Weights of a small GPT-style language model, trained from scratch on English Wikipedia: 16 layers, 117M tokens.
Each number is 128 + 32 x the weight over its row's rms, rounded and kept within 0 to 255. Layers, rows and columns count from 0. Numbers have three digits each. The size before them is the row's rms in percent of the matrix's.

# layer 3 attention output (transposed), 128x128, rms 0.0655, rows 91-95,123-127, columns 0-127
088:172158122127088131177118144128079098161114087112132114160132115162071125108125191139174106140090137117107189173064094161204103140147056124130172091110111234123134116096134111091125157099144151100131137074138165124147120080123122168154130077179129086134182122113127192112104105140150106041162193110140155122075105147152124170126121133092154102096121145160116135127105119105171151097131
084:105172131118141168131164144127190170128073138132150119130113119135130175159093185109104098097107208075149135131147136114133122132108127115101148130191102087148074139133177106148183109106127157172164110151136067133126166084124163138081103091149130061165135155102066131045163126102176143146057159143125102120097178101159089098065176173064091106126111139130125104103132128123112173170146
090:129130103116091120029106121152146132146124096084125204152187144146200165137168086085146125158131071162150096128120090089121177142052095123170108100146161099140140184098121137094134163166136107085164132134154138117134111108151079085123195184089123195116109134162190107143112145150113146124092097154092133143066140128108169132148116094157153123107146106119125111089157174094123076168084
071:075140105122126127101109168130186182149172123124080143041132098097119163153135114085107163121195107132081112089131126152100161131095145160129111126119130144152152118112104116178164180129086108144127112160149128065126107134115098135136173135162153149052102146067148105135171122133091114150124148165106204125102130112123171125121160078168170046150128077086156145080116065139175186145180
094:147146109117133129118077118138121177108092113103098106125122135103111071140120107103147128115107132166139134120111170161151143148161176130165125149110141083199100164134088163123100164120065162143120086162130187158154140125137216051157124109175101165106112097163168150148125171134146138049174083081177155126110054111140137058070118183096167105141073099124145107117139120143140074090166
090:080134158121141117104178115151162076063148143137107105123161176047174148164084096145134148063150143143180102085190151087074172122133182122133100145147142056120084143137153132146131141122101096178166153154129101138133130138115142114082107156100134181136116132125137093163153185068098144157111072179112058086091137111125142085088145105143088173192156117104151134171128164122121106087135
087:110082145145125133077081097129148109126134125117101131112106143122167136121161040096183164149174083153145157132135108114072195141141132152100087132120142126124124115149053180148090142167076146113038141131163206148144151126131097149148120144104085120091088121113181114180115142160097125167150113127104155185175094185101121132144105093147136132137125098084136072069158085097163166145194
079:135128120087090067163140124110122080156099143156146103101086094103129092097130205143116150100130189104130088163127112161192086151151107104176122172098149104115144061141141123160171130104109150124090117134120131160135077145131194139163096148163141065192153148134095106059124098104143138091146167139179101121144135133124114148132129177105118166121084158151069151161037191138197102119136
071:153119096168162165105108110130110178148102110140112140148104167130124073143129123082139171159102140113150147092153153081102094160133165135100201169128133106122151161109124165169133154102214112131118121154124124142155148104152126128130109100124133161102180089165070163047106147136136065140144135102071065094179140147148115118058069175116099162143128191121141055066139124187090132083148
077:104128126139141112115209094117148121140135120105139140120156139138133219105172125156078117148128168106109119149117089100137137092093126128155125161148096203081148125137098112049167097196152074095119121090127142079054100163146041176154145096153068138140157177096086115123154106112147123171081145163082093097085185134171134170100164123131106136106168143193123138121142106128134160118115
# layer 3 attention value, 64x128, rms 0.0535, rows 60-63, columns 0-127
086:125180055113125101110174094188141133115096119124116168153152117050133132135102107093074100135104089100144170118178092140131158182132168115165115124074130151101176138087111111154142158124124187135190145111161109118173096128095138157158067102188153165103156171166122123083130169095109097099137106120113172180073082100091100124094131140147122124088127106151137140150107155148151068080215
080:147073134127179139175125204156132159098153156154102091128129129143095136181097142150146120162151109142068123150089200129089127107132123094086153121140098101118145163157136125112099120143116099127117104091055172132136162108160106151075109095126105148081181030112116138156183099142170113167127100078110142200134114127151136079085197103124102102143149118068162152114206126155079137150119
083:122124110158162116131104166158130087137076115100193093138080086155118103126127123160150091148152175123158150128066154095137174118124135101158126130111078124141147068151095080092137111142092181134107093157199075115130118165163137138090132154206084113183107119096105155095090166133156181162164104143163133167162060192117093121100170130127109117098093119095125150107126163086216146119175
091:174088222101135097178119080138119040115129132140106115097091159083148107137110169124129179088102136164154162151170179137114068147122101115083129153099117177126097102066118177112104143139118147119150112077109077027151123148073144132119156168095137123215141165110133159104140094124115147149125135120107122107158130141105110153170139121221127124140145176121116092155147132146105177114113
# layer 3 MLP up, 512x128, rms 0.0935, rows 0-18, columns 0-127
108:098107134132136152091098138152084180116142191155067119137180183145167140106132108124132127123148162141124219072091120135120076135109149118065127148152134131112080154098129162127142064086135150078112159086082115085124156101184154163159133145080109154070077154111171144131125141130133130122167117147124146149119144135098143186108082105143134114117123121225054183103159117068087170150131
090:126088191125053083144135094135135164108103130112165157184123036139155126101125099128152120067125150157161107159127156111197155120108149143112145155126155126110094119140174176150084122131102144126095121130169123113154178068210107152173145097096130090149138143143085173073136121101112139119098102091112097191132110158111133127227065163192140133107114131150086100148101116076153129125105
077:169083109139129161102145216170114131102148142098157138156165056127120141101134103109165150197111169086153093069168135153150114078127141118164137148123105130113109135131147161110076157090118139110108131138179123123163170103171099107071191072122117064170162101142134111186076136102110089093129126104113155128090164210173109110150102126144149143153178055143099089124101180110088142131116
096:131131112154081118117089177178148158141130140073146089160117178161146120190111138166132135061105094117158077087067140159091165150113108094118082188147094096117126117111146121146153086094133088148149079119163089093137092137136113108173146106113183097139171120154067152174116143155131084173103188076111154144115097077072146164149116131089123179151165170128176121098112194121128069142159
099:126066105082113146076166151106154126144156148143097155168080124145148165103099122219114143118144146101071130162116167120149129105132088130164120135109055131139078156114132115118139188176117159104115108183079133107127123139156173184100136097150123113098123148069123065082121103090132100124160158047164152083123133110155127201150084134077139092147114151130162088117121126106177221125132
102:119098108128127149159155052117098146153147164047111127131109180109167116076130124101124128050133130145121103124109129145103144150136147150180132078081181114125207161188045141166144134169111110121057140099173096134150160156125135164151112153133186098133130094122164163164100144100100139089148094200152105128136138155092123103124112137065102129162141146108077131155123110095107147184050
097:153123112122125173126150181132154117155198154142192129099097136072132103061143124103120115179158087106090081139066215180075144043115176138187120121101130088133127121107108153119123111200109128079207119091118138114135129129095112151153204148106161145113123084126180114117101150142162163120143060163098145159071142150092145117106131117148090108118125124158125124111109152138093102106105
106:094089108120140114097138196085212033180099105120143119069133118157109076074153140154101128173179081123126152167102184139114127069126126132124117107170069116156114121126124161152158163161184154148160145115127156110152094131148114084123157048140160121204131142075155143126164054149132107140088143148135112118105155123153144128128141089135160141112140045107136159139107114080109097151129
098:142190106152113151134088139141066118171137175171171127226138118111169113099172130139068109166147117083224151122080093129125097115118193172078129146109139112115144131119102087125163135136120123141143161110118073080105132146150050154126042131094143141099148146113120165169147182082132084126126145182151110130127154128095124097110076167137086096108120134154165069143147133135108130177124
100:108116149119110134105081124150167132143115153215147145166177135142105183124133162116154140169105137155078111170063107105158120162073112143175078102143076146121135133153143109159116196088152157133156094125134116140124114158115097094126081174157052097109168150129157129166074169102087077148171150172106192074045112099078105141102151123123123137137150156098170109140073144130127130107067
104:101079106089129118181192161098088117143134110070116161107165091143072142072130152137106117097171126081107188143159127149138124116128121178159136191114112135123150180137124108085116120173153098060099143134063140138180140147142140113157096124128134105164166098172108119082158187123174149046106131112106126134119129123121197187086122137132082148161072130085166166134161117151159162107060
106:116097141115175128103086183133130198149054095086127106070081138142108123056164130147129100087178128097122153086126209135134168099162080159124188066167107162121091095134114081109145144147173144151167081079091144134166113157126090086117183079168170132107139121155120137100144121152080138182107105113120118149096118179142165127132136126136087106144107123142094117191166192138148110149129
105:107072070145038130163134180158082099147058097077124152100107140094142138139149137162204090081116186124096091147137101151148162158156139130146076153133074101102153162134072174188072112119097142082149131091114121100169144124179147119159134144118161139171145207114143126114101124168113084086157111092155138120142131170125115152120135138080118173133106147165099181119143171136123112118070
081:168149151129094146127085092081149158100105070093159077170153114149141054082111135141105082154158091088127094147156098143116098110113144101117062148099127167119126144145133129098088135116117132148053135126126166180158141120144112097169051138117139128168155123089167141116081149143200136170124117168148111191108097072180141183081194130137114148133126129143143168126098112105228109151109
100:103062120193122086144089176079101170078136130081198142136146169086110140116113140124188136090153116116172169111097164170074125104145181124090095079123154127056164136083124093123127172146163090174094101159144118089190095058149098133118178112128147123164148121151134159167102146125173095113098168181153121122090166119164143089107145176136161101063127121181123127120111150130133125122141
121:126119092109112082060122100078185050109091063084133176129154123162143122076127125141130139147134140120148087131149056176128198151071134105191121118113107139167126094117074156120114157136123132094127126104104133140161118128153188125100178159104099131175093138093140150078160085121106171170110182139165109178164097139152110141210109118164100139112105134191129158096128134078183115137117
102:122202116107090091156135161128113104095139102138085110114120149100155104142101178118083153105124144117132110110125119155171178113147139160118100116151134080135206116059082141193182136117116172149192075120075149170109096117110107122101141111128161111148133109124088128116178139155172094174095109148109058196148082151138142146166120093129172200110074125175088151124123134097077195148090
112:151092162115161165097091129153113201132127157136126116079082133150152105109110101172164123130093161111197161150174164044144162104147132114116132139102162129148129165128106131143191049154095074129119129198120157109160102109162132099093100067107136158093124088089092107116154151114136194153130144133134113110066133077168160128131131100162081108142101125071150144148179191139067121179109
109:170163163099084124127095122142122128142162106127151150165153094085138114175113125098132116091175143082173152113151075118122155158147122139059186122124120096148126138098076151118142188075074134067066074116125098168189138109159180171100107148128118177166131104091167112142140168125159128149117090145127093059168071125200060143159156156116139162088145107120113111082093162124143108173105
# layer 3 MLP down (transposed), 512x128, rms 0.0298, rows 0-17, columns 0-127
104:098151132158164163119100115147086141144156154100137139165142149097191106085140046101064128107161157103154175108125149132103054164147147143141113144176110113138126111123142165145050054094106173116111143065062135137169149065171182148143093128096124100119097145109115129160117149170116139110156145115093136127122141132131207172097097148109136122190071125192127143157146123054099159135137
089:146066100119172143185129151095117118123142090110073195152065090103131128109128081089124160089164097120165082131168128130168178104132124206178220105120152142135135147133143120123059153135135176162110111120121186124107183148171178157098109152105143080140136155142132138135144135119092172158113119076097074155135120083108192157161106168111129140081113067133073108151123087101145135137108
084:126131110106127077146133160119135072164030186161117129141124131114108112112114088150124118138112126191115086141132130081170167122123140107133152108119086120137140245117097122091177122125136127129159101072147102148144142138134115159139096146163109110120151086133094075171103116133185143108095148172092203190117084134134078092114132078077184132097108171122142091128140170187065135178133
101:131085135108136091112131160118130143096141129083045070125155115176142100100138122112169109155151092162134127156090122105147126107065049126122121145108142178133227145100156166136135170178152177161145160166123103087069161130105156158148153115124106164096090128145096088127180077138107176115126194073108105192140154173116114149132115147147114091139079123150073179106136081110090099094136
101:123102118126192172101107101092136074127128103084136162152150178055137059177107077104150149220150143104111116165100119190130169100156103129125119144135107095182187071124160135128128095078124130108134104065163099125145154099130164142146158121133155117149148097184069125087117143056109152121102111141160131184100126147145144191164118155133114133160142119098121090145101179154124078093074
107:126128146117125148091102134096180075121102155063067094141113150126141151093127158219118180154148089077202136115148112159092176113165097103156187139122102125143097118178115133154141128100123080115138079134143143144123122173097120070136157121165103121164159096166126128070100085099122140095104123104153142161176118113112162069122166127169154134147160063131100099189104112202172171146080
102:164151119154104123084159121114090109107083137153133152126106160087140094139114172142137098149110060132144109118148057177197119061151125097174126095076136074123153105112147101174109135100083107078176100104160140122141167147151130087113207126123124167149126106084160128119154153125129123158155075163081115089133155128135082064088123142090134149160148117073149178120163194197179120168173
096:145130147209148055146113095138122171145129087142102103144127156115124172150112150137108063090108126118098109107085149047162094177162138133145179111116136125111152098133133092051098110132187202059140140125117208117142100146121093109150095183137123209104140176073119159128130154194165107190098110145142122158172067081112163119116134117093144130130099130107107122114140131124155126143112
102:129139141103186115146134161107189117065116176116068163132133198137082193116143126147167143110129133116040104148079137148092179152149057099148124107176121160139081072168158143147100097123169141101136132186132126128104088139145127136138174118173100169118089138130179127078162070143127151140068085074129134064125093142134136123139155086087084158141102110132119117145189129140122188129119
090:113135155133164130132133125132119185190081111121142153092124106067163101155139131113067113067208148111171122086163145086097102163199195068128089151136122141175162162146109155119163073154111064151110098152051095149148164148110153146143208105148149116133132120118102127097168126086105129162073130075123150146169165133142112099160111088095076118164066136131125131108144150111135111137159
111:074173122130178111156159173047106151062127101101118138108121155151136107104061115130125138155178130063127139133078162134131107119152161127148144128098150128092148101156105118093099120174125093082082109135094142125139144147131073144144112107199110107104155057140133094090085165134201172139130147122159132082134139101089148138126137107111123187109133169071235121148167156192143096158104
106:155087094103190127108155165155118139146078075153083142135093125086112091145078144135145084133038081153124179119138144113140158126180144099129118108135103126117198048081130087084159125108075132089121108098102170133152150081121098110157142131207111151171160096111148174107155100135114183078149175081142095090161112172146188112147120117142109084160147148140174126147135164101148154150102
104:131095098157107135196126125098108125143089159100078092119113233139110146118161096171218102087086149093128117084078100152135135133171159132114098142112087203107141161056164123157101129080159114144124159112131185129107114116162121118161106097162126128107097145138125131138092189157153155130107094100113080088205085141141105196095108134102129156132111149130207106137145115169094148128122
081:098106135097134129114094145119084150138126134144142185104132139113172081097138117159095086142116138112165108200128090080176134111129147043164086089177184113154158101136078153116123154122192119144063051119181128180166120149141116168115117127157096159149098180095135130121081138138134117124152177123086086153125151132113099109107163131118197121094119094166110197093163075161137174065134
103:187159109108081069113146162060183132156135149183155122116141190157082139100175191082119126133146119121145054156099090146121122109091117133138133122137168151124164136113167142118132142076152075099132169101167094110123102160135089152126115069120066156124142100122078109086142091099054122129142108148160106163174107163127125172161198134159135127124127180125125141068077176182096156099119
112:201161148110118158060082092197157112121152149095103109083151113122108154139144086159110132128147178152160122162161103132093062111168148103168126086126132152139125109099110197144091131127144109112123090098131079116072103099154145082172184162067134094128145176059127074129158118145106130181156203131187104135137069103119136150126116148198095139116095136163166087099150146086135139136127
098:136118168130093186072126067142107165141092126108080167139135124124151123150170164115091140143153130109148147095151049130156152121107131199142111130103150136115121104124143145076100133182183099173147104147145133124151089142159058111179071128177107113082094186183125119172102110103149122045132146110112097135152174166103143121112123056155132109130110105128207081112125090152202107164110
112:145156187120116156102121153140123143054185123081173171114148085084128091150139148131146144105111134159190111107180056086113132109111184141139144145166140162102142155090073129170205073163111136180096109150136082162125087087117101088149102083114130129169139174040140113169078108127149104154126173110147145140118115135134101151150145102122070113123148128159159096090126153124154080182076